Weights of a small transformer language model.
Size: 20 layers, width 64, MLP 128 SwiGLU, 1.89M parameters.
Architecture: RMSNorm before each block, no biases in attention or MLP, untied embeddings.
Training: a variant of SOAP for these matrices, 102M tokens, 6244 steps.
Each number is 128 + 32 x the weight over its row's rms, rounded and kept within 0 to 255. Layers, rows and columns count from 0. Numbers have three digits each. The size before them is the row's rms in percent of the matrix's.

# v: layer 9 attention value, 32x64, rms 0.148, rows 8-31, columns 0-63
# o: layer 9 attention output (transposed), 128x64, rms 0.151, rows 8-31,40-63,72-95,104-127, columns 0-63
# gate: layer 9 MLP gate, 128x64, rms 0.194, rows 0-26, columns 0-63
# up: layer 9 MLP up, 128x64, rms 0.193, rows 0-26, columns 0-63
# down: layer 9 MLP down (transposed), 128x64, rms 0.175, rows 0-25, columns 0-63
v8 108:126121145111172139137147082116168191104164126087189090096144163146140163093148170134139156037135135147101146104098133160106049167094164149137121161181111144152172148116114117134175125105073114
o8 106:120114071115229121136135136204117152156090145182089100140188118102139155170185123143157131127122079119133177119146139123181153159130087118154110115103076167142150101104166154148170115160105124
o40 107:160081133084135144088119180117123115153148139157141059127125131127132153051141168145083149112111145118109083073119130158144102141098169149074131132202147132091142142184157049162107112172159149
o72 105:169157144118017122157126130098109116136149109099115143188114178125107119126080120136103132181139180139148103142113104088160155065151139152152117158117189106086072112116125149119117095104141205
o104 084:059126153131113130090146055113083118093108143113110207118138078156102085178102132112121159105196102086165099157142130152076122161122125134151143172146124138179080157135121165112119188151157111
v9 103:099180066107137107125184122130115107103065163151145087130140112103156097117135104140135096102096186086177134147104137107107180122091138178157143118132146151142106088101023173076100126149144118
o9 091:173117128133151136176104140132136131140119132152134153094100155101153161214100161123187188153165139125160113114176162108181161122182123087138145087167150137188158093068131123171090173162126151
o41 106:108188175137095085117171098081120126135117128081182118147138042143153107080139080154079143157170110092109152118083128124090145095136110188182090126115081123111126135142122149103092137176174132
o73 118:130115151138102121072073159148107134072167119170103121127145202118088188113135122118146079129073123153079154123153108145109097167099152123092114182128130085123117155169157102144194112080127059
o105 094:089137106117191137142138130194143119185079136093107101148079096152118025147140162092126113130162101142155107156116117137136107104083147109109177157149120173104071136161135123132138149151090206
v10 090:158147117142108141121095085140101097129126117149123118191131155167163150186081138097135132052099077100086128107121147120086134124164151129148132118166049077086173168127169141096112203122170141
o10 092:084092091146105092131138091133142137094134139102147101149105106096154138126092091150123117106180104111073173129184049140067065179069151148107076129166126121117138157163095159147100176137111089
o42 097:123217053182122157106154149112125121134157129175155177099175169176073153078113134126113138094096140082129123140084165099103157086155116144137124134119068151177117108123094108156100101093107145
o74 109:106152145130157087137120178108125128109110146133098068146108127096134172126193128141057134197127132173125120133096150176158137146094083074141146116121210150120128044093132140125160068136107139
o106 087:183046167086111166114149142159151110114139122091139178120178125152148056176123155056139103129147176129184145155127120159182144150154176108119126094134123109161112154137117167127125118088192134
v11 101:142093096135156171148117144178170178096107119155101145095136092201094106101083169152150071131127152136200115143102110147166134097139122119158160118177141134164120151081089087043130112167128121
o11 094:154132073081093126130131079139110128108160167094161112056126092159139076158127074130135149208154153125101161167091150090168153143143119134145169127170121176164169133086109124118123094185121177
o43 078:095070097115153116119155108149088185120163076105111113149154138175100060137158152092168107121076136116188146079115079161149112130159108130128113163100165090147148137119186102092200165112098128
o75 131:085197191123126109132117145076178120168119171178122144152167146109129195143106095137104141072138101110093120106149174147039101125075143176138088140118119109086100089155152117136142149127143095
o107 079:130122104139127156108154146135102108153104062091117152151077140085138177088221171064153122122134124161120072143133064093131156157087131090081170160135119152148077159103110166158123135097128151
v12 106:111177177090171151159172112152153151096131074158135114100158147129095032182144104114099115140126106112174161179087173129137146129174130110170119185138123144123146165156153118117101060092145109
o12 111:105129121098137119152138158097107133093117090153103154091107126140123099106157096112145132116098110084169224110118188161124143115152070098114059083128126145125143109142108054136079063068166146
o44 083:064202104131157133142080063140192100103097170086115145117154117124143129175177069114068104137142109106138113126151099151101150161106183153107133188136119130144121135112098106152104175079085139
o76 120:123104166123115127107162117133113137147129141093084114148157113132138149108084114164182138114201127157103088174116100044160131089110104197122167100099100105112067077107117141112181132174137060
o108 106:166101076128105171137124141156116114187150176162199142117103133114095140145109178114101154119129159170123097131149133142098090130153171097126197138173148124146169200154166156144141183185136182
v13 104:112179162216133084124121149116110112113160117111091148153188133142103135136114147146120052160155111170171075133121118151155097150145177107205157125093097144164112115055123119138149108107123075
o13 095:138149136093148163109108128120106127103177184124196104135107123161166176117121133096138155143139098124144124047163078159115111121144123216083113147147151107133124122190131173066174094076100146
o45 104:142184051160144130080133124156165116129192120176102107162125133125129148176137096072166083157138131192128114132138111110157103129168205106179146113116109167132150149101145095134055127120160097
o77 106:088085151073124148184120106131107128111110147114078114076156142120111133152131156160127141084157133051134134124124154138050145146131065124057126143108142148085118154218140148144094132174169108
o109 098:142075099133119090092088119105104134198066116140139181135125114115163098126143111154064181116155154130101115200086140141180125087100122076140135101134107124130055128113102088128095169172117171
v14 089:106109073195091157134174171122119114194129103141093114181153092174170180100087133203112067138134159115113161100165187160107141193142099111133088128109119097131135130147140135098104128134134113
o14 097:130171111190078189120127116150162129151089140075075093181162140173139141095136104125080124202089126121070131157152085141098126121108093147119132127098139194103126110158154092148151076162160136
o46 081:131081120129083131163149164135155060089168106143129130138150160099184078198116147198163128171152201100155198098158129083123113156170174125158148121107106103097132129145121121128101156104121128
o78 110:114133119072164139162089133154139140079128141197155101149126134103084141114138104022173115105149042163129096118089167092175109110119159117104136145195136084151095120124151111141101145125144111
o110 101:151084163083135072047154106096126162106098160116117115073077090131123148173101176167147072075157178122148118148094095147165158121087153119143083104128161120125163164125073160117116144109143138
v15 104:129083080119114214126177141118206102178133092106125082131099143150126165094204174137095123157164145094127153122133147090140115158075163133167131124096138101082163176096126108147116172130118144
o15 099:116115138051099155163155124114168112156134086065119152094091157121118100094125075171118109158148145146167190123156121094145108192121111122116134196152059080077094123088109115165114135139094125
o47 091:167105169125145139117155200125157097139123125157118049104123128164091159132171197110130131161121133123157158076096176112144121135138076144111114108080139123104080164131098105132133191171134214
o79 126:090179164107173127154120107154094176102110190178115172136078147085149139139088133106158106101116088105099106146104132141091171070167179095125188150158118098199142086134151167116114110098122116
o111 090:137137107195107067073109098140096081148130150119201097129183126116151120150174110132137149125148130166118086100150161181106093133137099175120081102129172178140139129173179111110075125150186099
v16 101:107132180123138158135088154086182087101128098141138133115142141115151125100088166120131149079125165132149200060123147119082114138106161126162175151140138116139081054122095087124137084070081191
o16 098:192110153191137094126089173104138077126104079120090164174131130160132115116114147106148095127152110125088147126095126135159132128097083108151164127135093137073091077177126178176136083105174207
o48 091:134140128112174126079129099134097145162120112154188198082123114161125152142102167091129174122107093089132125122089103128191166115133124151157092159129048133095098095098111050096178126133099174
o80 116:135130096085060132167139105131116160162182144106131132201123095089084109123141134145069161133132120131142071100137059134108074152155155105099097152133180131163157172161108133117125197178110097
o112 088:079106154083143154142140148185125121085135190127131111121115114121145099149157048165069140121143101167124080202129166104092178120124119144101111110145151102128158187135178098097085157102173093
v17 104:163132109118118108103079101106125165147130106189119090136097135118159117069156125124125110083136113078139146150106152113148100141059146186134164155096183177104128126164136181158178138083036154
o17 098:125166118151184143126093140088111121151136101139154126113094165127110127159129062099139138167217173136096173124129119121150183159100197083185112132092177139166097178104165091152093158123137126
o49 091:135139182150138162077104087133114171112075151108133072140110135154131112081102155125142092110129127086130114121089115131148115082106102228099105165150118130056114141183129155098155085198097121
o81 116:088068145114116108139185162155130093118174129110131123149159130171108131181131193140153136158093107171171123106139142167089132128195104049142181128124091145154134145122130119113042141165175110
o113 096:149148081135072108141158110111095153128151145134152121086143096064115149120112107133100160091129132167139069123190138088160090117129152188071134099182152049135133083163089152132129116068141170
v18 106:153121099148163111073138195139118128111140200169084112107137142109170132116138103193102141108129133085131100151154108121139182069111167049146179136111081178107109132186100135100128106168139152
o18 094:176136124182142172171139107149110147126118089082111099131120124150120083113107192156165126106149084164118125112073142110145120109101212083141206190155064134134120134174166124153121093124154139
o50 095:094179104138165076074119102156168122098136166111137162140191127093058164179155064167163111165089164117129125155117150173114152139092098104114140084101085168119148141117152133149089102170155101
o82 115:111143121115124126156127134143121080115093127137158123123128101165147164147147112066135090140163157156111182156173107167110104172161145170119041170141197079194156142081138094099122193094113142
o114 094:097084140089095099092138147097053127173170127146108122130098125144162167125107114053085145103118124126141109061128117094088076116147088182090182125168177125104074129118087125174112124125090135
v19 093:156115185177123119133106138155181144108113092128147142139043144113138105165060098180090129167119141141080137164160115092099183085167163134155109106121139107111188173165061161130131133151118137
o19 115:156134118164124137144089157175122067096169110121137148159181115168076147080097125203082156121101116134091101134174074156143155139127092102103085113124091096067159122131065145172089126118093126
o51 084:113114135157089083153143151126163111084110103111137168164047153073120142108050119125111134132163131162072152132140086113077168039130113182101124125153141104135131158142106154153157121189113099
o83 114:105153116070177146179139121124106124209140161122116144097146150172152121143174115104121091139126115118187124094067151105132075176087166147082126167123105133154080090095188086095136140119181129
o115 091:088137143156110148102158072086102170148146138139108123112115110085150103098145155093187180131087156074092133120178189151134080108159079121162181125108161201171177138109148153124173138142140146
v20 104:086139106123159168138113120166090154126186088116143152164139085179121140174136170096118146112112103178182196127206156150151183122124115130096173113121130126102076141115099141080136128163185083
o20 093:187159114122124167128151147137060130136184072138131160223118148167173149205105149130134177127127142132138129156143167162163137147088133099155101068189168120129175139133141145125092113144117133
o52 091:101083122153131120144115067127140179121220097121079144142145147119117142124187160072128104106112084114100116138156141173075117151132073083139121059099146163090098112080167114134128151128187118
o84 122:129122124134168103144139131118178132112069186135087054140178073130101162082100108134161122099095098124112109099069037154157123129104121170092137143137125113126155124153103123123147054100078103
o116 097:102151147149068126139098173106162083115086120121167178063113183095091066070111112134154095150117199127135174127140140084095113097151141122144065172098095159132127131140105172149142164114115154
v21 087:166123075135093100083128165139095075092146105142061159143109128101135147180171176090066120118153149105145144120164117162154142109095127080155091160134117150203156104091148166143160075163106155
o21 116:090131133161104132083127112118141142115119108174139127152113084160107157099186159157136150134163123079130127158062125141114187030116138145154077145122143093092092125105048119126083194100114129
o53 085:149108105116157138125106145129055103153172128129153097088143169134140121217109125118139099118149182108184099136128171150160076163116189100160197146129117193137124106117124092158093095171133167
o85 101:120100184100148105151056129159134124123140207110132139121140147154132151096092075092105096112108137200113144116166118176114087144187104138105085106085127104163151167146206132123156110106166086
o117 088:120188120131140154193208105103148161126065083102115137148135118056130085098095159110129142129098073134133152109086088078128137204127147123133174103141091088077142140155140104103135111127095144
v22 117:075139158118145143156126069126127113185112136091138106160085133114154096139077100123170082123131139174210089153168164097085191135136124113106162090065074133152091138127134068119105141121113100
o22 101:174129124113121092157103122115074089135097143140135073148127138163156082095126124123098129119198158152150113186129144092196128103071152165149107102094093094158101153073090103142137134215139169
o54 101:083123104126118152153140104181203123164111134109157152170114147074166122157129120137112137102123113138164126117148073119081094140200058113124106139132036180155105154163141161104075133098116107
o86 120:109150136178131185103157099118097186044136070144093149080145103167103118153084157133115144118111088102095134059127125142144127100132121122084129137174219133090148112170099131137116079109149123
o118 090:146157074074128096143129129103155121169129182176143158123171123091092194131143117124139116161070121113080136127085127189064126110132197124148150164167184098132167090145134146120103170082138115
v23 101:167095190050118145110126086106145096156189127100158107128168125116190125125101127155209145124118140211155095162130129160159148119138160142165151104139122135084145089126109096106069131102151158
o23 101:177172171146133166137143184124152131176166130128098132117149131105045092117098063115155172116167111170115132123190110095166137131179102138139125070139189126164093127112194142103162143123127105
o55 082:108126097098144133186119145150139115157162165126162159178160116154075135170110154141139124114122084117118156132102132115126087141060106132195113218168110156089147155086103097198091156129095175
o87 112:082078078143125111145102144167119074070084080125059132152123134121168070118077163121081104169102161073121109132106107141127123132067121104094086083111137128122100114078119143176182128125127104
o119 101:136165155134118108109131055121120176134066125154157139153089171155135207133195094124096142093120109143090146142144127150062147132160111106104118191134116148066144117201083133147100103116103102
v24 090:141128144151149071134092216096138150174178098090084142169149153173145118123081098163111208146136099135095185110161110092116134145148132115149086126166091129147078101100119114117122123197154137
o24 096:126132127194149158117093134095132108120136134103108111149141128140132075095092131091116120172162121147119125128069175199116134165136120171122144057094121112059183123113114128217121061169114101
o56 099:120112073149184091153145184142151134168151126141065157164154117123112109113124106120109156170135117086092120107138060112139118162137170084156112097180114137214066104066164121134101140099101100
o88 092:150126140112105132149171123124114080104146180119154142079096151115163193121171153146191055152125137155152072099174154138136085130129105109150181168130111125125155164187146133094144160102107211
o120 092:128123135132089128106124099163101126098088060113161057140152141152119119191168151178175128052068160071100182158134103084126144089119120116113120109097105100101154159149141154093154120109146078
v25 102:121111135162170095136109140084052151084157055115126166062130155126132181122113044136155134120106115051140094141125110132118094127170153128147060115112141140114136125162142136135079122181118168
o25 096:159137161105142142107143153092060146150094130070154123112155094096125199127132130144138147092130180050151188121095120107148101134167169114158154102113113065051185106144130115111128094110163120
o57 087:066125127138138141155119101134090133060167107116096149105127122091169137125127120123102115112189023096145088124086049080091101185151119128126130110165151191132114143145110114114078150133118103
o89 125:144107113086152109135112174159178065189093145131164139130111153126174083162173173161134138190148195201143163193143174139151135134091114120151141154140126123175110177101139122137164152136142119
o121 081:164140124130061177089146076126172155096110155191081112109090164151097088100122141084120094142099084157124093084135192154127183135149133141091132178106130177160098089158082154134100124136143148
v26 117:154101134123094101138165090126109108177148107170079142113159111125176182094159118104149138045123091173136120073171131139070072108087179139123098126100095098126104109114086161190111134164096123
o26 090:113104122074088175125187115080071096126125100139141156099122176168146112103162077153066132149168103095134167099137150096107110103111128142119074061142148083069145174157135139127162151084103101
o58 116:195111153114155121118132081140145163176204098134145120161133084145109098130135119089125144014100129177150097094115089106168118123152171151090073117123098099114134106134122130155092135168178107
o90 111:122172101185135129149105171149159119097135130096153085149134179146090115112145174081124097173113170133144164135149130141147140159153090084154178141167188160219164132069158117119164139098152170
o122 100:114088107113117126102093149144163128149067141096126182117122085106158191191125169199143171157163108120098089173098125155069141127110093114184141204117106162094118115123134135087125093123097111
v27 087:135083111133154081131185155137081119126159124112140090123141184117104130115116129176191127113132146071069164123067129183131164070149111170143146105139174098066125157108143090113146071176135159
o27 108:104128095084106125129109130091139166230125102081078093107150159108104107132130188168137107120102096060120134146143123119117123083125128090181095110064159129198135106136170082135105149098108111
o59 087:126147120151132109084114174137154155106131119112173068095188154177111147143186100114159136140147154095052167098145161119093229156154118124151183099161131143097136143073133088113137099121118144
o91 110:132124170136136137170125111130142090096068145192167176095115173120175123094116132132077153125135152148208098208136150150151101168111157135119134136181094148080126177119097172109165166154153107
o123 085:077113126151136206138132126112109148082104140171128187156074072137093108143181064081131135115141116136101085116143109108171148105147142117064117096092148096166132111185091187123125076137130143
v28 106:113139159060207080108196124124126077160128122117101114123103147113125170130128132086150099115154104145071127144170087097131139097111115156107107160130108117071112094074144169098110214167151157
o28 100:141014142054084183124131159076157136111112141115136121082105076120128140116109156093173147173122160069104163108107120156131138099138117129106133135165132139139156106140170134100168171104080171
o60 092:084139149106173101161128129105158129141138112158076138152160196034110086081133116128095117061155067116111098129193118130125112130131095098064157146131144172152122076144089143141142150107090137
o92 107:179137097188091111189086122157131155078157131122164136131109144192080148113135110110091083116105136168134105126163164155163114129148185081129102122102143063179136156163110139084092076110149083
o124 096:111196148179086146102169117162081155170085134131144138140131102104139083081148140193132173136126109164166128171154135081100141139133118170157099090171099140113122115081126090212071099123147123
v29 096:093159132137197122179088123115125155156144144126067123115106086078061105183071122177143118098124159122065124152147138076138114158164137079161083119093163152086099147117131081159131136166133104
o29 096:140158077128076140137148081155177151125128139088116122115112127135110074126187129153131115087129137162157141040141094152113126153121094121058098100140132073109123162158062107112145112103110038
o61 108:126161127087127151127109073121160111150152131079065163163116106061138142163080196102161128134135108091142143155115093163122109169158089100208131080123123131138106129186177159121116157161172163
o93 098:151101156154099130103150158101108102173137085140198175152094174207174137121126103122071159141114118154143123099131150082112108097135138155106106153128077149089184118057123202090139120116101129
o125 080:072087145153154116111114150159107098108121119167136106097131094109127147104171068102140074108150108157130090214069166121169155101152127093125166105119119103197095124095180097149098151089167163
v30 094:109099072126136119139112074140163153116092102107120084112161165097202180133117110077145163065072134175108144176097101093167121108077169130141113098098141089120102095158119123169082102147102158
o30 104:092117176130124132149175112167146141238132131103113163112143116141144157100095105103127163067103090154114161164115097084171145160119085156048097150096089122112103069106128159105099114150112120
o62 083:145087069123138131173081075103148216109148119160125103151145116095174145160140086082091128121126134112112136107108082104144169053111103177148109150185083128133114105205122118153163138141132115
o94 110:128139162178140116098151175097133079078138139164114160168110129153081108138144150145101107189190105142110116145194138184111098155161111061157190073150174167153135142099149157097135155125116097
o126 098:154183112129148127157092097142057084067095100107110125133101097143129102068109152133184095119073174122167115074117164150095128122094141103127128166077146110057140178102117107155147123156137181
v31 093:136055190143122105110159153050128083061119165153127106168138176105165135175114100110109123116132068076137098101090079114134151120091133100100105164126140154099093150141146176173129139144176121
o31 087:147125118083118175139162084091139052150132096156123139130109095135132144176127169169172103099120113119151154115132127127100112141082128075083152100017109128152138136164119161137183120100200103
o63 096:140095142169140086140120142063127109080097159116139087144137148146153139144159026128075124150172076090174137184114164095128136183087111100166158137187159142112125137082092129160153131132115120
o95 112:081204107141167122096091125171098133107084100124129155081119100121082131154152146115073124168161202152107079098126151146109136112197154128143148126106160150141127108123143125053065125114088171
o127 103:117115121107118115104095123162145213162188145089176166129128150122157087051114102114211191101111139165079158158167110097137131055140100169127110123181124115138133139119114114128118139129107150
gate0 089:147115159074119135158091093143072148075106130104143112187116166114143101143109126069146060145130146123129110099127130105111162110107115127078109163182224108107068099132168113065110124164107141
up0 082:160064104172113151119100155118116099111116111133160180142145108090108142100157158161075100141077185083091106112143082177151132135071111145096098167208112153099106153201123142140098101150129121
down0 086:112083143150114099181150115134141137083121153092086130108119154186142142106157119119125021074112149134154108090098141106179132142109181186079169180176137090068129120147149129119112117139159110
gate1 098:163132111167103085114128153120103154167144181111131092164147123114118106190113116107129162086167142104161184070134158141137154154160139126069157040096069102109100163095106138115192155155096134
up1 101:132120137123117091138102153105052105155157098100157161177158132166083123173078142123154141093129091095158108128208133127086116151134128104112127128107101138156130158115096170005163157131140108
down1 105:171142166143153123133112096136177157103137132075172089101170103105144091066134083123121139089174153093105148170126136170138139110167098191172083151055147117123161065153132124144158110188117121
gate2 093:073149123153149111113127109151188118142125139172099118139192141131142141104189142211100089151125125089117080154183068142114099173118098138096148122147039170137133069100146143151127139156110122
up2 099:122138148129175125190164187130122127141110122122137077120103076161148125084141125136119192125171202127160139185130178131076150158139150136101134154180189115107054146086112107153099095163133126
down2 099:109182126077165108124136103085086107147123122186140113139123151119173139101120181192130118152116152127070097146161133122153132125170135128119094158119036175133167083079082128133169164098066128
gate3 104:130140178114160160073079134097173160119053091158061127066078139092143165076153122146099086126110098119105086091140092098095106137120121127128134162202134098154114122135141127091160161119149095
up3 101:101099100154165075156113126109110096163192098124168087122165134179155138098062122153155125115099142165146111176122115171122150163113130108089088146116167161148118094116054113125107100166038137
down3 099:149143113128105073150163150139203123139130122123087123143147230136075106089144141115134108077118112148125078111139097112111143148121113077103178061129167179158097143148143115127143195074154117
gate4 096:071106117125114110140133190077086080137127140136114054106117114124132134189128171072123137196105128142078091077171101082157112198151149107114131129097200090084137130137137138123123156117132124
up4 093:160142126180140143114094094150141243163138131108141138110164131115117119111112079125140135066122103093115147179101117105086132084078133177139149102108044139168110172142114100132090100150157165
down4 094:113108130107125185114153141184161083130116069131147169094178158153169135087176105169110141133158107107141160128182150167195101180126137130127131122178099165174114101108185111094175166165108107
gate5 096:189146148102123158050115139088088173101160163137080107092124128135180066185159162105137115117079140126186126160105143123113146167121131125168180147077121139106127138147081122085180129131111079
up5 115:099112083107103093166127154185126091124149091127111124194157141147130189151124158124079155139147124079114068098081058141137072135126151144075064107152127150155157127138175114175104134165150158
down5 104:145149174117164154052115124117097173137141128099113167075079181063147063112129163134164106102107124161157131155169161113102157137136120104192182153107121121122113127137072154098158142070098103
gate6 089:104142189110112160105169148130184150071115139131081120108154155113065121101162129063147083132112157085082154108133197130137122110165116120093117140132092172110192141190156179117179109131130130
up6 080:139168160058131139073128108132121123139124114117131102135120114169156166179110164086121136103169175126125165032032096101108115145148127113108129191136172143140117162179143100142122101173154144
down6 091:137150082162208143173098136092094091108100135127131108174109132084151186155168113196070131141105107205172148126106102175106113154145124159139158143153174109113091133105124105099090109119086098
gate7 103:145090068078080125102153161065205158090113119147090135078141131143203148134112083104117105160099089127149100101084124103100117117160144111104106095110151105141167105153112122082082093108086094
up7 090:124169109060135132171128117183122088126154121142120143148135171165086113079109213100148181086151157119156092133172103076169152106099182109127149102146101200117149127126083144151156147086128121
down7 101:129109096056089110119135111121161147129101088118127170085118144162174187157074112102095116110130099132159119103045147124084174090149123078160060090152124161092154098139132151094082094116139106
gate8 098:057111168069179118112149061108124114128163111129177114122131169114103142106163111085099181170140186123134090101113159109158089099119187144141069126160141064159170124118155120129122116162168151
up8 099:062137131063190117101103119118156165070166154173165102119103116119109117107161163121089183142132202108186132101138186065155106154123162155151110151142174075127134132108159116124123110149137107
down8 095:155117131111150175088126083066043126105107086091123115194140098126137117125147104173120164102145128102205172090089121107117142131149118051126123143101176099119146189158077142139107123102128116
gate9 087:154118162160105131123180044157101121144094110099099114168109165143132137160143119147163120170147194153175179165160110090150114100190165127135101095081103097100108106143170123108118118189189114
up9 095:105141147177151188103135101123074123133116136095046166149114167100125128189144177152142091120181137084123185191155153138151139112153184133159126151078136103090093101130151148115167094124180137
down9 098:186116147152089069134123101108212121135106147140166115147161181129126115095047103095135094110084128109136080102126128163133131109141089108161187109152090138136173183094156141143095151136143061
gate10 107:156135121130120152147099123175175170166116117151161052158162173086114122092121111165048211123093118095122112131182159113179146128147098155113142096175157160122131144149143083120130080142155165
up10 110:092092090121113150133122092140087081126164100106094182146095113140183126123166088146123131104147139181139108099134151168076064169096154079155184073112133173183095122119127167130109172146126074
down10 098:153123131142088118165143144109197185120086163137162130122122055072164167113132112183085178129131083049118157162124118139136154095150151191163124119133180073142131104132121151121110118136101176
gate11 096:161180137131078139065138114102137132170161124160108129137052070152160140147143136112088102084134155152113140143110111095142159101158117163121164204118076099125100124172081086173110133139202114
up11 097:069113126109171136131138091160134102110137136103148103127179177154053115190146109123132197179119120117103149133135125126118103124113091129079110081131195178141136163104163124088136130123054195
down11 096:159137085124071104135086120166155150127117097092137151130131104117134111118088197165161130131111117099093112128098124094167166080152211131121147220107071097150101047107141121135144127151147154
gate12 100:114111071096129156114115099135117139098138151070133152150117112106124089129094131075144140171138090166133089163123060156119130157123128111135105124138163147164172186182080088023158118087087147
up12 091:123110117080111116193138131131146086142111140129188166150139153116096077094060095159138113159143148097152134132198135143099097159110125100120145080121158138102142090025189131102115162090098119
down12 103:178140090159094158099110135156132062130100150095106158168103074159160120177140120141151178110114140113202150127119143132130091099158090130147031191109141111102138178167145102110132093104104149
gate13 108:110127124155178159144096115097134148147141187142167095127078176052121107177106105153194087107085125112153134059143137176140199158147106139128096106136099144149131137151151098091129199107111146
up13 105:139128155117128111111098096129096103089154113130141092188139179076106161152149076102093145174095123090115157114134113186179158117181141159140061108118146078085130140199122191142161120133150173
down13 102:144157151109076120067160136150145125116109109148159162091169079130163134145170116118151163183146105132156107149134122110116062065178120071161137119120129135097087114168173167115120059178179089
gate14 106:143185141131055127131155135106138132132116138125097128113131125150096160021127112152087068117126182111088127144149175106118166142114063154112122223166128142098092166131124104103147113147164114
up14 112:045161139129196075039109148122140108140105130132154087159126149108135119173132142112159096128105089164102151112096110117128144119122179062149199102066106141132135126110140109097096172136141085
down14 103:127096087096085107135172132025138141153145095105154128117148130078177110092123092127092164109168152147111124182162092181084068146132131131141132191192122147128137141171157175113110109123135112
gate15 092:176073095138124103138154142180180093168090148114106127157092105130172108103105132133079104136126130165073116141149151149151184135110079068113176081185154180161132144118095206143107125139130107
up15 107:116138140121120097119152095123133131131117154141164103197107143142064146051102097155139099085179137149087198105104154060120078072115159143137164177124124093116131140104148151157127166176189121
down15 103:104103178176098135184176072151152166165106092106136117122081164182095129092144155176194119119142136118139167139184173157118129131130127107119083156097192130119138155147102154054133137140118174
gate16 103:123134071159124149127147179118155066164102058104148191137160142104161125177112157080143144146084143120158062146127132133130111108108086090156080119161108099157141131148086163102152148071065101
up16 111:111128070164154120145162086097147058115155123119144133101097121177176164146140149114076057181047160126104128142111080103141149134102150130172113073149079101160169104124139133092108128093139097
down16 115:138113079187121196177168116122113058153120097140147140148142126134115141213151172050092131176103179116119129138089132095153165118074111130128129089115161088161132117114105140113110181135139096
gate17 090:115132141177108146107155176173135150146198130147116118118101143155086179136135136140166113129143133085089110069144125157108172141116077147082107108137150114158097143140102125206163026139071144
up17 090:163100092079197129175153127076131115138092136161156150143130085107170129091046118111137113131145115141174167113147169105143093097156165114178103118090098125135153100096167147079069183105165118
down17 101:124120071129116113092081143112156150194123103136118155123123115150092187224123093162212108081100123135107099102118121154102206102119108081156145125113128110138188152121098129163091138102137113
gate18 091:170126085107140155137150070101194131114173159156136105055168126135096048119147081167116116150115096127130126097110137096136117157150081095145215121129080133077109134165100170152115125098129103
up18 096:104130098124147134065129133083092156164141128166088119056139118161129119086138138109152045140141112094165117150079054183166147100124125112166164144120091173110112078135077126179086108119123133
down18 089:141146136134117147177130117130118093101111196126131093093118132095076142088071130155175143104051113105112065062170162133106087141127134110158135082162153125116101127163170184156114098195102132
gate19 090:150135100141080147121136158200145143175150146073090139134167160164126125151140190127076166123096162110131114134128163151146077178187082124157098162082118139127097142180103172079157149100083097
up19 086:117125126107154108113130099045123099086151126177156116099087088112143125076150064133193087136184095142128173107134097129093175088107172144149168096173142100110132137133138076169076100162141149
down19 078:073124111141130128117149127131133120157146097113090156077164205110109156154147162088116169105096158077102072077126133104125114121209134119147173091128133159120062071127153087138165094098141080
gate20 121:171097156155124159086125105154136167169136141127131082149080142167140138177162180090099171155122116119132136082143110086196129140181099206157075153133119094087131163192149151148106110161138157
up20 109:130119107129125127113131094082165161119123145131094109100063184177109113169168129071143156232107100129122121131132085086136143132166098170156151110114106122078122161180092175116159094090112174
down20 103:147191143155077148141121145117126081130164111059108145146173158135166112143101154148100117048133189104170137128085107141110086117116135102101141179088134126140120077079142112150126150154199066
gate21 110:124158109123150169141077116119153155166087150137143135122091126045120090108117136128092158128220094080128153155184148063153138133135116134126134155112197144074146156099133129157207112149138106
up21 089:118100136113075091141112181128117109151158140154074111196110118136115134107155098160135120031157101145097081064127128119135092127185130082115121146148153156173128149166117122045123145115152182
down21 098:117139148105087109149085121157174157139078151172149181180107149122077151121118123138104113067199169072085115123165164107159143155180119103152133162137207126115124121176126117159184139143157129
gate22 089:139108116119140072135091221138104139104126109146129118153147185065091179120118136103067187115130114106139096131130112089164148122127141098073115091089104203130094115162114100145185157173139126
up22 108:126175132153104127118114068138168142121168166086166129150129099153107090105120104046209120129164147131186174119101139142088074113141155126154202113097082145169136089168151121128141130083117114
down22 106:094141133147099182132122061151108127111119144075154072172118081186139079119169116114201129107133125128178148139073101150074112119116144154171143141129077112117154142123089160158144128063084085
gate23 094:145112171137145155172167146045081137102092111177117179115084154119150122108154129116099137179123076185133093120175151094150130144130164158150122107157140131067141103114120154064141183177122079
up23 095:164124131197155164071089129167159082140125110109123137120152119135068145121127121133177012143175143100071170148103111139103142075083134086126163113089081108132136135136128121122108147085142109
down23 096:106073152130142147078059120174127099129112130108172112116110136114112114084102093141109059159156049106141146164156111101132133087083168134106091110121074073081148118160194121130141164086130102
gate24 090:151144133086083107086088140184125083119133100126083124085101071169124160113125083108130153045132103125113120172131141144128134126124108088053151037134086122141105100084120082117144105138083134
up24 092:125121128198131158135143095105125145122135089098162147193110151191090122123168140201118110142090127126094145107143128123117164134054139118179187190188098120142069150078109149141119116147168139
down24 095:114181161203143140142129147131170121073123135077172172101133059118097126085146151137086164140108131163130143093141084070075144129095146158155143188146112107158109141039142110134110107108104125
gate25 094:180105123149161103158136140172067113158131182124139133109171086095142138058173068141140127170099177126100146138129158125072104156086113143137117091095112133169108107128108156128047128181135072
up25 121:096120137136062176157099154096086170113180105083147088118172072114140100128123095155160088083115192115161129126218165157106123082129129140090169069131112107144116133151137127130088095107113123
down25 097:128154152090152125098121098139171141132060103151135145123103167107097166190135139118096166166171072136085127152004109106133175145110105112161098177103146166113114140083136104125157149139112136
gate26 095:136113153132059106170112181073123113106135180108057126133149108078080125102114113130178105129150056114118095105146137167110110111130156144098090165085160147102121114199182152172106149153094143
up26 093:147136063138156185123133098180126092163067066114177129181091154123105109134142136122065119123112154170163140120126137122134163167140069124111146086111085114147126093103062139090165091073132099